From a checkpoint of a small transformer trained on Wikipedia.
Training: 426M tokens, 6496 steps.
Each number is 128 + 32 x the weight over its row's rms, rounded and kept within 0 to 255. Layers, rows and columns count from 0. The size above them is the row's rms in percent of the matrix's.

# layer 2 MLP up, 768x384, rms 0.158, rows 287-310, columns 96-191
size [109  89  96 102  95  95 100  97  95  91  86  98 104  99 119  98 110 108 110  92  97 106  93 123]
[[147 192 113 108 107 145 176 166 133 119 163 142 129  79 156 111 160  72 131 148 115 154 103 114 184 141 123 111 130 124 166  92  74 125 164 143  91 130  99 116 148 100  94 157 122 163 135 153  90  98 160 175 100 142 176 169 144 139 146 128 137 154 140 116 165 142 137 143 113 181 169 100 172 122 106 124 188 159 128 111 122 157 159  82 108  97 187 148 105 180 163 133 151 154 118 161]
 [ 54 106 129 109 148 157 167  70 128 130 115 151 129  93 119  87  84 125 143  80 107  75 142 216 130 119 132 148 158 169 119 130 139 133 177 103 135 121  62 107  93  91 181 155 199 101  76  31 179 146 124 147 134 136 106 155 125 166 123 144  78 137  77 122  87  66 142 107 140 110 105 141 121 120 118  96 133 118 133 122 140 145 152 153 112 115 119 134 112 107 132 112 120 140 163 121]
 [125 135 121 109 120  78 163  53 174 184  86  93 102 123  85 131 150  96 152 117 153 197  82 158 121 179 100 104  48 142  88 124  87 146  91 108 123 172 111 155 133 140 125 159 107 119 133 103 137  97 170 131 140 163  75 139 175 106 127 113  58  81 163  67  99  95 137 136 192 124  91 104 150 141 134 138  87 137  44 137  99 134 148 171  60 111 137 100 115 125 181 139 108  94 147  80]
 [158 124 154 194  98 165 108 118  57 151 127 105 105  85  69  93 124  93 128 173 112  91 115  91 160 148 113 148 162  93  89 113 149  97 166 114  64 119  99  92 114  84 118 131  84 152 143 135 162 117 112  90 126 128 121 129 118 186  55 131  82  97 101 133 140 102 123 111 131  47 156 126 173 136 122 146 109 151 174 127 155 110 149 124 115 182 137  75 107  77 184 133 205 139 183 161]
 [110 116 101 103 115 127  93 133 170  88 105 127  83 195 138  81 132 115 136  79 181 162 130 134 151 141 154 139 122 153 118 119 177  47  86 184 126 136 183  84 126 117  69  90 126 109  84 160 174 158 176 162 153  56 182  75 143 167 130 133 172 152 127 105 150 181 184  90  90 107 123 149 132  77 179 162 115 168  92 119 164 120 150 146 193 161 145 103 207 136 159 153  73 102 116 129]
 [ 69 135 138 123 109 148 199 180 129 107 136 114 167 148 188 174 173 109 104 167 149 149  97 117 131  61  88 131 130 136  63 122 199 109 158 148 131  92  84  57 127 142 144 221 159 153 188 105 130 168 175 191 165 125  95  84 101 103  77 103 152 103 111 117 177 121  83 109 152 127 129  84 175 147 132 155 169  95  78 153 140  89 117 133 152 108  45  65 169  59 141 163 109 150 128 122]
 [108 151 155 109  56  97 169 181 104 110 108  91 163 175  59 133 114 130 131 174 134 140 151 128  96 134 131 126 170 156  82 218 115 146 139 121 116  77 179 151  95 218 201  86 169 150 163 149  80 137 118 103 159  88 164 105 107  97 106 163 138 171  99 116 117 129 208  52 140 139  85 173  48 122 155 175 102  81 140 157 109 128  89 192  95 168 129 123 109 146 101 124 140 147 112 137]
 [105 100  90 169 130 160 105 162 129 173 110 107  65 109 116  84 127 119 101 102 205 156 105 112 118 124 151 161  83  66 112 137 127 146 150 195 119 114 224 129 148 116 144 104 112 121 187 161 153 129 136 114 159 172 151 188 121 114 142 145 132  97 103 113 159 141 134 101  80 157 115 156 105 163  64 102 117 169  99 182 102 126 119 167 179  43  67  99 129 116 198 105 154 123 139 160]
 [ 81 150 125 162 165  80 121 112 150  94 133 144 162 108 111 170 122 131 124 148 130  68  44  90 139 109 146  93 178 110 141 100 110 150 134 114 187 130 141 159 186 168 114 159 160 110 122 164  94 155 135 163 139 142 105 176 125 151  95 115 151 141  95 108 124 119  96 109 118 116 170  86 101 112 155 117 113 195  87 136 131  68 101 101 173 132 133 116 138 109 138 100 109 110 160 127]
 [130 155 127 103 105 123  78 117 110 116  84 174 106 159  73 225 101 126  77  93 124 202 148 119 132 138 110 120 116 197  98 116 174 190 119 161 106 131  99 118  99 181 148 131 156 169 117 117 166 133 135 134 116  97 152 176 162 145 142 154 144  91 114 141 130  97 138 131 162 119 107 130  87 174 124 171 123 160 170 156 117 173 125 123  79 137 135 130 132 137 101  91 126 138 116 177]
 [125 100 172 183 159 119 122 117 104 164 124 131 139 136 112 160 129 142 115  66 146  99  91 186 133 104 163 145 105 101  78 121 150 130 144 133 141 126 174 169 116 124 160 167  79 116 112 142 170 138  32 139 125  77 123 163  97  71  96 150 171  84 152 140 152 115  99 183 129 130 157 100  93 172 119 154 142 123 172 156 178 120 112 156 122 126  90 159 124 128  89 137 163 104 201 104]
 [178 139 183 191  89 166 110 141  50 117  89 114 114 138 116 161 147 117 169 135 150 111 161 112 120  96 106 102 181 174  92  94 168 105  78  93 137  79  75 127 111 121 127 136  77 145 177 136  90 135 173 143 166 101  97 157 137 155 192 114 144 106  73 140  87  82 117 180 141 154 172  86  96 150 162 106 173 142 139  89 133 102 145 177 121 122 146 120 155 105 153 134 139 163 119 146]
 [147 145 112 146 109 188 161 122 147 157 125 121 136 109 128 106 232 147 128 128  96 151 115  64 149 195 125 121 133  68 141 129 128  87 103 122 130 172  76 120 140  58 116 151 172 117 101 132 129 116 138 127 105 101 171 108 153 171 120 106 125 166 156 126 148  75 159 157 112 101 116 143 135 159 159 156  97 152 129 103 148 120 179 197 127  87 139 174 145 164 111 116 116 144 128 127]
 [163  85 155 157 123 113 193 147  68  69 137 103 137 116 120 105  95  99 129 186  85  70 172 110 102 175 168 126 155  78 187  85 171 137 151 118 180 121 126 137 152 124 134 176 117 167 140  88  87 151  67 162 138 174 134  83  89 174 131 122 112 140 141 109 127 169 179 115  95 185 155  97 132 123 117 113 107 151 144 113 123 155 117 137 123 158 165 146 133 148 163 152 115  95 127 115]
 [130 118  49  73  66 105  89 120 124 171 129  93 164 152 118 162 126 117 135 114  87 118 132 120 153 166 117 139 165 160 112 107 118 138  62 144 172 168  75 102 126 105  93 131 140  67 131 106 138 121  93 155 145 134 173 139 118 155 111 139 113 127 140 112 184 106 125 155  93 141 139 167 118 189 123 120 152 160 119 118 158 117 128 160 100 115 149 141 146 154 118 125 130  89 106 148]
 [134 151  82 124 174  81 144 120  71  80 141 118 144  75  77 128 177 159 146  95 110 165 157 175 198  96 195 122  91 212  93 165 145 137 126 166 184 146 156 113 184 102  95 155 155 113 103 116 176 174 124 146 110 175 103 123 143 147 139  98  71 154 143 169  93 110 136 127  94  90 159 102 157  87 115 125 172 184 147 128 159 124  92 164  97  98 135 139 171  91 114 180 118  37 132 101]
 [104 124 147 226 131  89 122  73 144 146 135  70 185 118  96 110 108  81  70  79 132 119 169 116 109 125 159 178 118 118 121 112 117 138 116  75 140 123  99 140 195 142 148 141 167 191 124 101 165 138 108 141 131  87 135 131 165 177 107 142 119 118 155 138  92 104 113  77 126 161 161 156 106 127 110 107 124 132 101 127 117 145 116  62 114 161  38 125  96 142 138 188 174  82 142 112]
 [116 128 149 158 111  67 142 115 119  99 156  74  84 154 134 133  70 142  92 101 154 190  88  65 137 100 140  75  93  96  87 134 109   0 133  73 145 152 127 174 141 112 135 122 129 158 148 140  88 108 149 102 131 128 171  85  75 153  94 160 109 103 113 154 135 124 147 133 126 176 101 140  95  83  70  47 155 164 186 102 152  95 115 152 141 135 201 104 114 119 106 102 164 155 122 144]
 [147 148  65 147 125 134 182 150 107 129 134 116 127 147 116 105 125  98 137 102 102 109  91 128 121 155 122 157 103 157 162 124 141 141  93 194 123 125 101 147 140 135 119 108  99  84 116 110  76 103 130  56 135 173 103 100 144 123 170 118 124 146 100  79 153  86 145 114 138 142 127 116 105 153 120 114  85 182 148 104 121 124 164  96 202  94  70 164 162 109 171  99 169 114 147 119]
 [159 132 157  80 127 141 155 111 168 118  85 116 117 153 112 144 119 133 146 115 129 135 133 164 105  70 108 146 209 190  51 106  90 128  85 139 149 127 163 133 169 103 125 132 127  77 138  92 103 124 107 125 128 107 124 100 183 159 156 102  75 145 135 130  76  99 149 172  77 143 147 154 104 163  60 146  96 217 141 136 151 145 102  67 149 104  72  71  80 165  91 172 139  98 133 114]
 [125  98 156 121 102 209 135 143 128 123  99  95 125 113 117 141  57 161 152 121 102  75 135 158 122 133  91 121 159 120 187 104 164 140 138 120 136 119 150  96 133 154 110 189 124 143  93 153 154 100 118 119 121 144 115 116 136  89 131 137  64 149 186 154 164 170 118 115 172  87 129 100 151 177  75  95 145 182 160 127 134  99  66 101 120  83 100  93 119 142  65 138  92 139  96 106]
 [178 148 129 144  81 160 101 120  95 128 119 196 115 140 133 139 185 135 155 196 111  89 161 115 119 135 147 102 135  77 115  99  20 116 119 156 107  65 156 134  68 156 150 172 118 123 187 138 127 152  72 106 148 144 120 116 158  72 157 185 160 103  87 119 132 121 137 154  97 110 117  98 182  94 125  96 125 110  63  67 129 110 113 146 110 108 134 134 159  62  94 145  92 101 139 100]
 [140 142 194 118 117 131  74 105 157 142 126  92  93 141 125 141 133 114 136 202  93 146 105 120 147 118 128 162 149 152  79 161 113 131  60 105 133 105 134 131 122  54 122 125 245 174 107 137 140 146 153  97 103 177 132 126 107 127 150 134 152 116 157 175 134 149 126  96  81 137  86  98 165  72 118 135 134 139 128 114 109 153 122  95 148 131 158 132 119 186  92 104 152 101  91  90]
 [130 178 126 170  79  68 114 122 115 175 128 146 115  95 163 145 103 120 128 142 117 146 110  98 121 157  94  97 110  98 126 117  33 142 186 130 132 130 135 169 167 104 153 118 155 113 154  96 126 132 107 135 166 149 137 184 148 137 126 124 127  84 113 166 158 158 166 132  88 118 134 131 135 134 156 125  82 128 140 144 111 104 116 154 112 162 144  75  98 111 189 143 167 191 159 170]]
# layer 2 MLP down (transposed), 768x384, rms 0.145, rows 287-310, columns 96-191
size [ 98  97  94  99 101  98 103  97 100  98  96 100 100  95 103 102  98 101 107  94 101 102  97  98]
[[134  93 137 143 147 124 153 167 146 155 137 143 109 151  62 152 141  87 102 123 148 134 188 121 202 166 114 153 151 162 149 112 222 130  61  86 141 129 166  97 139 104 131 102 123 152  99 127 136 214  99 123 103 125 131  77 160 157 130 182 136  96  96 159 156  77 100  98  95 155 125 201 107 148 134 160 105 159 122  90 120 174 146  71 107 101 189  85 117 143 111 118 118 137 100 129]
 [ 74 103 106  85 142 161 177 172 152 188 204 199 128 138 160  79  98 103 150 115 121 124 152 145 102  98 146 176 152 197 182 110  73 155 136 118  98  51 114 126 116 103 149 179 133 125  82  67 156 164 132 159 160 136 147 124 105 103 129 152  76 101 134 164 120  82 166 119 153 126 163 146 110  73 138  49 147 125 170  57  93 135 132 172 195 150 126 169 111  71 172  90  72 105  63 158]
 [150 123 131 140  60 122 138 119 172 150 122 146  62 124  96 102  95 126 137 144 162 176  82 172 148 182 151  64 105 127 145  81  85  94 130  59 129 116 122 133 113 151 101 159 117 144 151 161 143 149 171 102 144 126 120 107 184 134 123 143 138 159 145 137 128 105 133 152 147  99 130 175 120 135 112 135 124 146 130 123 159 140  99 160 153 130 135  86 108 141 108 157 132 165 147  89]
 [134 122 140 121 129 109 128 126 107 104  38 115 108 160  82  99 150 150 135 108 102 116 143 162 147 117 114 117  82  79 134  90 138 199 148  96 156  56 206 109 133 123 157 132 101  85 125 209 126 118 133 110 144 134 176 129 107 134 110 166 171  78  98 134 153 178 140  66  94 157 151 139 147 135 169 137 130 149 142 100 141 118 159 126  82 113 119 109 143 110 124  88 130  97 104 133]
 [105 162 166 129 125  62 117 120 130 144 151  91 206 145  60  98 139  77 204 122 114 168 109 125  99 161  78  83 132  61 122  97 170  90 105 165  69 172 168 140 126 121 164 105  49 115 145  90 112  84  54 172  68  94 120 124 172 159 162 122 119 130 148 124  68 113 134 179 122 147  68 137 127 103 110 153 138 167 123 181 149 137  99 153 118 164 137 143 122 108  53 180  35  56 106 107]
 [123 127 117 119 130  91 162 133 125 188 135 147 112 122 182  70 129 112 153  94 144 149 167 129 156 132 116 151 124 153 130 117 111 145 187 146 147 157 138 105 122 129 123 199 150 138  87  75 102 136 124 171 140 179 119 142 138 189  89 125 113 127 124 140 167 100 107  58 147 108 159 150 119  77 181 157 101 160 102 116 156 159 135 115 143 155  92  65 143 189 125  98  97 125 100 128]
 [130 133  87  71  61  92 128 124 124 120 171 132 121 105  89 114 126 115  84  89 116 124  89 155  83 168 135  71 151 145  95 204  91 126 134 155 120 216 154 146 138 151 152 100 144 124 114 171 130 151 140 125 178 123 152 116 156 116 157  92  85 158  91  95 139 100 128 140 129 162 210 215 149 136 147 164 157  94 168  96 165  87 217 153 118 145 179 102 130 128 165 112 127 162 134  89]
 [103 109 142  97 134 102 143 121 114 164 124 165  80 118 106 145  74 166  64 135 164 124 175 121 114 100 128  99 129 162 213 141 107 119 119 116 101 105 105 129 151  50 141 128 128 133 117 137  86 101  76 122 142 125 112 177 134  82 122  87 115 128 114  95  91 127 150 106 133 131  67 116 101 134 109 120  85 134 124 123 134 194 164  78 128 150  92 168 158 137  99  69 188 174 128  90]
 [180 123 142 125 119 135 142 132 111 116  88 115 155 165 112 120 103 104 104 192 106 133 157 140 132 139  95 142 119 125 122  80 135  89 123 183 153  90 196 148 133 142 153 112 112 148 175  88 128 180 108 134  82 161 147 114 196 132 167 118 179 102 122 111 142 157 134 173 142  86  95 136 173 103 118 134  58 133 125 130  84 158 165 165 144  71 179 192 155  35 100 114  75  80  85 103]
 [170 131 172 131 146  86 101  50 127 104 130 110 137 131  74  71  99 126 160 171 178 130 101  95  70 138 160 110 154 146 185 109 118 152 110 151 163 141 122 181 162 135 119  84 176 121 162  76 168 126 142 154  81 146 147 121 155  93 123 142 146 139  97 100 164 138 162 131 124 107  99  98  91 126  83 182 139 100  85 183 157 117 183  76 192 199 104 117 166 166 124 114 116 127 156 152]
 [128 176 124 158  79 133 155 159 138  77 111 107 151 136 167 119 140 130 127 160 179  99 114 178 148 116 121  98 155 148  83 168 159 140 163 102 179 122 168 138  59 127 129 120 147 144 135 133 135 122 151  73  55 139 112 151  94 149 156 145 154 119 107 112 117 100 146 127 182 185 107 123 133 118 162 100 128  90 131 123  83 118  95 125 140  80 155 219  85 174 128 113 177 138 158 122]
 [141 131 127  93  83  89  91 129 115 133 113 116 103 121 107 136 122 109 113 101  91 134  82 149 114 140 142 159 160 114  99 118 160 150 130 143 147 112 125 149  93 105 159 109 126 103  91 138 160 190 131  55 112 136  99 174 122 130 121  88 142  64 151 133 139 126 147  92 120 125  87 104 109 136  93 119 122 106 167 129 166 164  96 113 112 174 154 156 147 187  92 129 150  90 126 109]
 [192 119 156  73  54  63 182 114 173 122 152 147  91 128 124 209 119 168 104  54 126 126 113 216 119  80 133 117 112  89 104 100  95 153 136 117 150 167 135  75 137 105 217 139  80  88 144  79  62 153 120 111  82 138 148 114 124 124 125  54 100 158 184 142 129 104 137 158 138 138 167 159 149  99  80 110 125 186 118 123 104 132  82 125 124 153 152 164 149 129 102 140 103 127 126 149]
 [108 112 154 122 124  99 176 151 138 129 162 111 142 143  99 109 131  79 151  83 178  96 206 172 105 140 162 127 156 179  93 203 130 140 134 149  93 126 109 100  76 134 119 175 140 180 135 127 164 125 137 133 121 141  90 107 116 134 117 145 189 132 183 104 103 159  89 161 101  74 101 107 116 128  82 156 155 104 146  91 206 168  55 127 129 115 109 127 105 127 137 114 139 170 112 118]
 [104 104  68  57 145 123 123 171 171 137 136 141 161 145  88 103 122 129  99 160  40 114 147  93 103 197 109 155 133  90 136 119 151 101 107 158 165 120 181 155  95 114  81 167 163 137 154 172 114 104  86 137 154  96 186 132  51  77 134 131 151 130 175 100 203 128 139 147 145 144 139 101 143 136 113 132 115 152 156 158 121  80 127 154  60 124 129  64 142 136 116 150 124 147  57 169]
 [102 152 123 137 133 140  98  80  70 114 166 145 188 123 107 118 140 161 123  75 114 117 200 183  91 122 179  59  89  89 135 101 116  96 114 117 166 112 189 145 129 123 135 180 139 169  39 113  99 159 116 123 116  58 113 146 145 148 111 138 106 145 142 116  87 142  93 149 143 207  95 100 113 152 152 128 112 101 135 144 109 123 130 134 135 159  91 193 159  74 150 107 129  59 125 105]
 [144 122 119 151 143 108 180  47 111 120 143 138 148 146  88 141 145 156 142 101 131 132 126 106  95 161 199 103 111 130 146 141 159 128  82 107 131 137 153  94 166 126 124 119 156 120 172 160 177 167 144 117 144 109 146  98  90 161 151 121 159 109 163 124 112 216  89 121 145 156  90 199  80 124  87 103 126  68 102 125 158 176 107 107 138 110 122 118 104 124 118  86 116  76 129  49]
 [191  75 152 147 155  70 136 183 123 107 167 197 153 140 141 134 112 111  92 183  98  92 133 122 184  99 112  93 162 105 130 150  73 129 132  87  61 154 144  96 177 133 163 138  92 127 136 103 104 136 109 118 121  95 135 149 122 126 148 141  98 141 143 143 143  13  94 108 180 106 138 149 137 122 150 117 139  80 143 130 112  92  99 118 145 104 164 150 179  63 142 150  96 118 165 148]
 [174 131 120 145 147 153 124  86 183 141 147  86  73  88 116 123  74 101 123 113 158  87  95 117 170 172 137 132 164 104 129 162 154 143 162 106 136 187 134 128 133 154 101  84 127 100 125 142  85 134 100 100 174 144 175 153  78 121 100 142 100 100 125 108 156  94 146 140 166 171 100 122  92 123  89  98 108 110 124  64  98 136 128  84 157  73 116 155  71 143 112 120 124  70 218 104]
 [121 130 148 130 123 156 121 115  98 120 126 140 133 126 101 173 167 133 130  85  89 138 130 119 151 145 151  90 138  66 159 195 126 110 135  85 108  58 110 117 125  96 152 135  85 135 122  73  96 137 137  74 171  82 182 131 131 140 145 122 108 182  85 153  65  78 124 171 159 114 104  85 134  59 177 169 179 106  97 108 152  94 146  95 125 204 123 146 116 136 120 145 128 141 134 136]
 [137 126 179  87 117 168  80  87 126 107  76  88 213 102  67 135 148 124 118 145 122  79 143 119 133 106 137 163 156 169 166  47 108 104  54 138 103  59 179  74  84 104 159 160 126 115 143 107 133  89 147 136 111 100 137 121 151 112 120 118 150 104 104 105  74 110  91  84  79 165 117  99 101 148 155 117 163 135 132 105 132 133  65 178 152 105 113 143  99 149 143  98  72 105 150  95]
 [112 143 135 166 115 143 117 146  65  78  89 145 178 126 122 139 149 112 121 140 109 160 141 130 174 160 145 135  54 151 126 144  87 147 204 177 122 112 119 162 106 128 186 151 140 142 141 149  81 119 144 148 112 118 131 123 172  58 216 169 112 113 108  91 108 105 101 173 118 127  84 139 169 136  91 138 100 149 117 118 135 169 111  96  99 126  64 164 154 161 166 112 151 110 182 223]
 [134 117 142 158 130 158 165 127 114  72 104 115 163  84 128 154  94 126 145 125 143 158 156  92  90  99 164 123 137 128 171 173  98 153 120 158 198 152 130 198 100  22 105 121 106 113 154  87 141 145 121 119 162 130  99 149 146 150 131 140 147 214 144 132 138 149 144  74 132 139  74 134  92 152  77 105  95 136  80  75 101 121 102 105  87 160 101 125 133 129 140 121 156 121  70 100]
 [157 115 130 113 161 101 192 156 148  91 122  82 114 174 131 194 113  95 188 151 141 132 161 131 165  88 131 138 168 141 109 100 238 117 136 112 177 169 135  96 125 100 125 115 125 125 121 100 171 104  88  79 104  88 147 129  70 105 111 206 137 159  98 115 118  78  91 123 131 120 112 141  98 108  81  63 125 154 123 105 109 119 141 138  90 116 132 131 146 172 104 128  83  87 105 138]]
# layer 2 MLP gate, 768x384, rms 0.157, rows 288-311, columns 96-191
size [ 94  89  97  96  98 100 102  95  95  92  92 107 102 119 105 105 104 102  90  97 111  87 114 101]
[[ 49  99 165 130 110 140 164 111 101 156 145 174 121 110 149 108  78 127 179 120  94 113 136 139 100  82  78 133 151 121 139 108 155  87  98  68 160  99 103 114 130 103 159 118 188 101 144  71 102 166 127 216 127 143 181 196 119 146 162 127  87 189 137 118  87 122 143 162 149  75 141 207 116 109 110  83 118 101 147 145  96 147 110 128 117 134  94 175  97 156 161 126  88 140 177 204]
 [131 161 142  86 103 103 152 164 129  97 129 115 168 110 149 124  93  84 111 122  91 158 144 120 180 114 155 174 145  85 180  57 146 128 163 147 111  91  85 126 128  88 102 123 172  83  71 153 189 139 155 113 113 106 147 139 150 143 148 146 140  96 179 108 120 115 127  89 142 146 159 204 128 140 123 159 121 138  91 133 195  95 155 142 136 114  96 118 182 132  92 106 171 143  99 109]
 [120 154 137 168 141 121 133  74 129  57 113  16 108 132 153 103  83 108 101  92 135 105 116 176  46 140 141 131 118 144 119  59 163 151 162 102 123  99 108 162 119  86 119 147  20  55 107 125 107  92 125 147 131 159  45 111 154 125 163  91 195 102 138  79  88 128 110 126  66 126  87 117 173 123  83 186 169 132 190 125 126  89 138  89 148 152 103 181  72 105 168  99 119 116 156 127]
 [117 120 100 131 180  83  84  75 152 109  69  98 170 115 145 119 117 108  98 117 165 135 160 156 136 148  68 123  53 119  84 136 100 154 122 109 167 132  95 128 158 115 148  76 105 121 111 114 168 188 180 168  57 114 161 115  85 204 127 106  81 103 135 136 137 137  54 151 124 120  78  72 133  88 131  78 140 110  94 150 107 176 140 116 132 175 128 110  92 121 180 130 162 108 163 130]
 [165 192 187 178  92 183 156 120  95 136 125  81 173  81 121 156 181  89 136 121 127 135  72 125  94 111 130 168 118 123 131 113  96 118 129  73 130 143  85 111 126 127 119  99  71  84 159 159 180 130 126 157 186  74 158  94 142 137 113 160 132 127 122 147 125 168  77 170 111 153 179 140 101 174 121 120 100 152 110 136 141 157 151 143 115  81 128 160 141  73 119 119 121 145 139 159]
 [139  26 104 122 190 193  84 103 118 125 135 124 112 112 175 105 108 104 123 112 123 135 147 135 149 123 104  92 146 108 144  55 141 116 112  77  79 111  89 131 125 127  87  78 103 156 116 137 188 141 106 152 109 142 164 213 165 198 149 152  45 155 133 147 195 132  86 113  70 112 118 117 122 159 139 125 142 159 143 138 114 164 181  56 109 136 183  82  71 127  76 145 111  51  97 137]
 [109 125 148 165  72 181 121 136 149 163 156 163 121 157 129  68 140 169 125 104 118 143 136 169 103 186 104 108 181 123 102 105 150 125 181 173 152 156 162 156 119 120 188 146 124 118 127 172 149 124 150 160 140 105 139 127 122 153 145 102 146 151  85 147 135  89 129 174  76 143 102 138 176 140  76 116 118 149 127 117 144 170 104 156 162 134  78 159 106 137 159  77 100 155 122 130]
 [104 123 123 124 124  86 137  97 117 127 166 133 113 138 156 121 114 126 153 115  91  98 102 101 149 125  88  92 154  65 176 116 128  78 111 158 138  74 146 190  87 131  76 158  97 101  65 107 149 121  71 104 133 165 120 130 131 137 157 156 127 124 195  94 168 173 141 156 132 122 119 122  54 123 133  56 129 123  90 102 150 187 120 143 206  51 154 128 164 199 141 108 118 119 163 175]
 [124  97  63 149 138 115 149 115 106 121 150 108 142 154 121  88 111 146 181 154  75  72 158 108 116 120 116 179 188 137 142 156  98  87 117  34 125 137 151 116 148  90  93 129 136 106 147 118 155 194  87 104  89 115 134  70 117 108 114 114 102 157 143 128 144 148 117 118 151 134 134 152 164 127  84 166 136 122 108  99  91 108 154 136 180  96 168  93 125 164  84 210 137 139  74 148]
 [138  99  96 128 141 119 106 147 113  97 102  91 106 109 131 112 153 122 138 164 162  92 134 137 132  90  91  95 103 137 146  68 119 211 126 120 112 152  56 137 185 135 112 103 156 151  93 120  59 131 171 130 164 124 121 150 113 105  94  97  68 127 184 135 123 158 149 119 125  62 127 109 138 118  85 149 140 142  87 147 126 144  78 100 145 104 132  71 153 125  70 116 136 178 128 107]
 [168 127 184 221 181 122 154 156 191 135  72 103  83 175 157  99 160 112 217  78 167  66 124  95 128 114 165 132 193 126 158 115 178 112 116 131 131 106  88 125 124 116 112 135 120 147 129 107 137 116  93 127 131 187 124 255 129 115 135 177 188 116 142 137 133 143 158 111 128  94 168 144 155 109 180 148 189  97 107 130  80 130 154 134  82 139 191 126 129 122 142 107 104 113 175 102]
 [120 157  83 113 136 128  64  97 136 137 107 129  86 122 151  88 166 174 166 118 161 115 103 127 144 144  88 146 120 118 162  90 143 114 175 132 103  59 136  97  90 199 119  87 162 152 116 123 137 143 108  64 106 145 115 139 159 165  74 138 132 147 170 172 169 144  87 102  82  83  74 149 133 173  78 124 187 160 135 187 181  99 155 134  82 153  92 112 153 145  96 119 162 126 106 174]
 [135 167 119  99 132 103 133 110 109 179 129 151 104 103 123  98 192 129 186 161 171 119 146  92 135 141 108  75 133 134 116 149 142 171 143 156 168 104 142 102 121 126 139 148 100 143  86  81 125  95 101 127 163 124 152  99 117 139 138 108 107 139 116 111 141 110  86  98  92 146  54 129  84 141  90 206 102 143 117 121 100  57 169 159  64 183 102 127 143 118  55  91 132 123 177 142]
 [148  94  75 120 113  98  95 148 120 164 165  70 186 120  91 162 130 121 157  76 109  84 144  98 157 143 162 176 185  47 118 155  34 102 126  88 154 113 116 159 136 161 129 125 177 139 162 127 124 172 129 128  93 190 125 172  95 148 129 144 133 161 137 149 147 131 163 175 137 108 144 143  81 152 131 131 111 166 160 123 179 131 128 116 156 141 127 132 198 144 147 128  89 196  95 146]
 [169 106 115 183 161 144 152 167 157 196  67 157  97 138 149 115 118 124 130 116 142 208 158  87  90 146  99 121 155 133 125 106  92 143 150  95 110 161 108 163  74  94  63  68 147  89 117 101 134 133 146 147 120  92 172 173 169 128  81 164 131 117 119 134 144 164 154 123 149 123 117 122 117 108 138 180 122  46  95 101 139  93 188 101 130 149 173  87  78 141 150  82 150 195 120 130]
 [158 145 104  96  85 107 105 134 155 104 155 120 115  60 111 161 168  98 181  86 105 129 147 113 133  71 111  77 130  96 165 159 152 145 111 134 134 125  87 161 110  74 169 123 119 185 138  90  95 142 107  74 111  76 177 102 107 111 157 124 155 119  97 222 163 141 120 141 160 111 132 158 154 117 120 141 110 136 229 146 136 150 136 160  84  99 203  87 171 103 126 139  85 116 139 109]
 [117 130 121  84 153 154 161  95 124 128 186  94 122 188 115 143 165 112  86  64 103 154 107 130 116 116 125 108 127 102 123 128 117  75 120 133 146 163 146 135 140 183 100 105 122 108 120 131 179 142 131 108  86 117  92 149  74 118  83  86 137 107 105 115 108 134 210 155 144 131 124 121  89  85  64 129 144  93 114 149 134 104  88 109 152  90 137 141  81  92 118 102 178 167 118 148]
 [140  84 175 109 193  98 131  48  83  82 122  81  83 168 137 108 142 148  83 118 147 151 188 117 119  96 136  62 138 142  98 168  85 123 157  67 148 138  72 130  76 135 135  99  97 134 154 110 145 140 182 126  50 126 190 136 100 124  94 164  75 136 135 169 108 149 122 112 112 168 155 196 154 144 125 149 160  90 127 150 127 176 111 125  89 203 132 133  75 125  87 115 101 128 101 113]
 [ 99 153 101 147 128 156 110 224 173 133 185 158  99 124 128 178 122  97 145 150 103 142 119 149 128 188 167 127  69  78 145 170 111 122 180  83 142 156 109 111  70  95 145 152  94 184 136 114 153 127 157  85 139  91 117 115  89 148 155  79 204 146 150 129 146 133 134  60 149 158 113  90 115 116 115 141 126 116  86 122 115 135  87 135 166 147 123 164 162  71 205 118  98 136 162  93]
 [124 160 139 176 127 224 125 180 127  97  63 107  86 149 106 108  85 164  96 147 122 105 184 121  80 108 158 117 119  85 153 146 149  89 164 117 145 109 132 144 138 112 130 117 145 115 166 109 116 168 118 112 101 170 146 146 125 102  76 129  54 131 132 135 120 142  72 130 156  85  82 131  69 140 152  83 115 133 172  66 101 160  90 145 181 113 191 112 129 129 114 115 164  96 130 154]
 [103 133  76  97 149 158 141 103 145 136 158 190 152 137 141 110 116 155 127 114 131 125  92 113 122  90 102 137 132 153 111  93 107  85 174 238 159 146 164 146 119 167 128 176 116 154 169  75 159 175 140 146 106 143 118 126 108 103 114 122 149  83 136 158 145 158 142 141 173  76  95 146 112 122 118  97 141  98 116 133 105 101 148 124  73 112 179 140 197 108 153 200 138  81 100 118]
 [148 136 146  78 141 204 104 109 144 145 147 145  74  85 120 188  93 107 106 191  77 145 103 156 110 128 132 152  75  78 152 138 162 104 145  92 112 122  84 144  68 168 127  52 151 155 103 133 102 140 114 105  81 130 113 108  99 110 103 167 134 134 129 207 174 125 135 182  68 102  77  93 129  84 122 110 117 119 115  80 103 155 109  47 168 128 116 130 166 131  89  98 133 122 165 124]
 [149 143 186 103 136 170 149 157 139 200 117 103 142 155  97 168 127 161 149 144 134 149 140 140 102 106 145 147 213 123 121 109 190  96  71 120  92 142 128 130 100 141 142 125  92  66 122 141 129 133 115  78  88  49 112 104  77 123 143 161 138 151  94  94 114  41  95  78 158 115 120  95 131  93 104  75 122 108 103 114 161 134  79  91  96 132 108 191 159 179 153 126 152 123 109 106]
 [179  98 109 114 132 151 173 137 141  95 142 138 111 116  76 189 132 190  91 155 158  86 181 126 168 120  83 163  86  97  92 146 121 120 158 113 129 140 113  99 146 109  79 160 165 132 126 124 160 157 104  80  97 172 101 139 112  94 131 114 152 165  57  94 158 134 134 123  82 152 149  85 117 127  91 129 127 162 104 127  42 127 102  59  91 130  76  44  79 127 142 109 117 107  85  91]]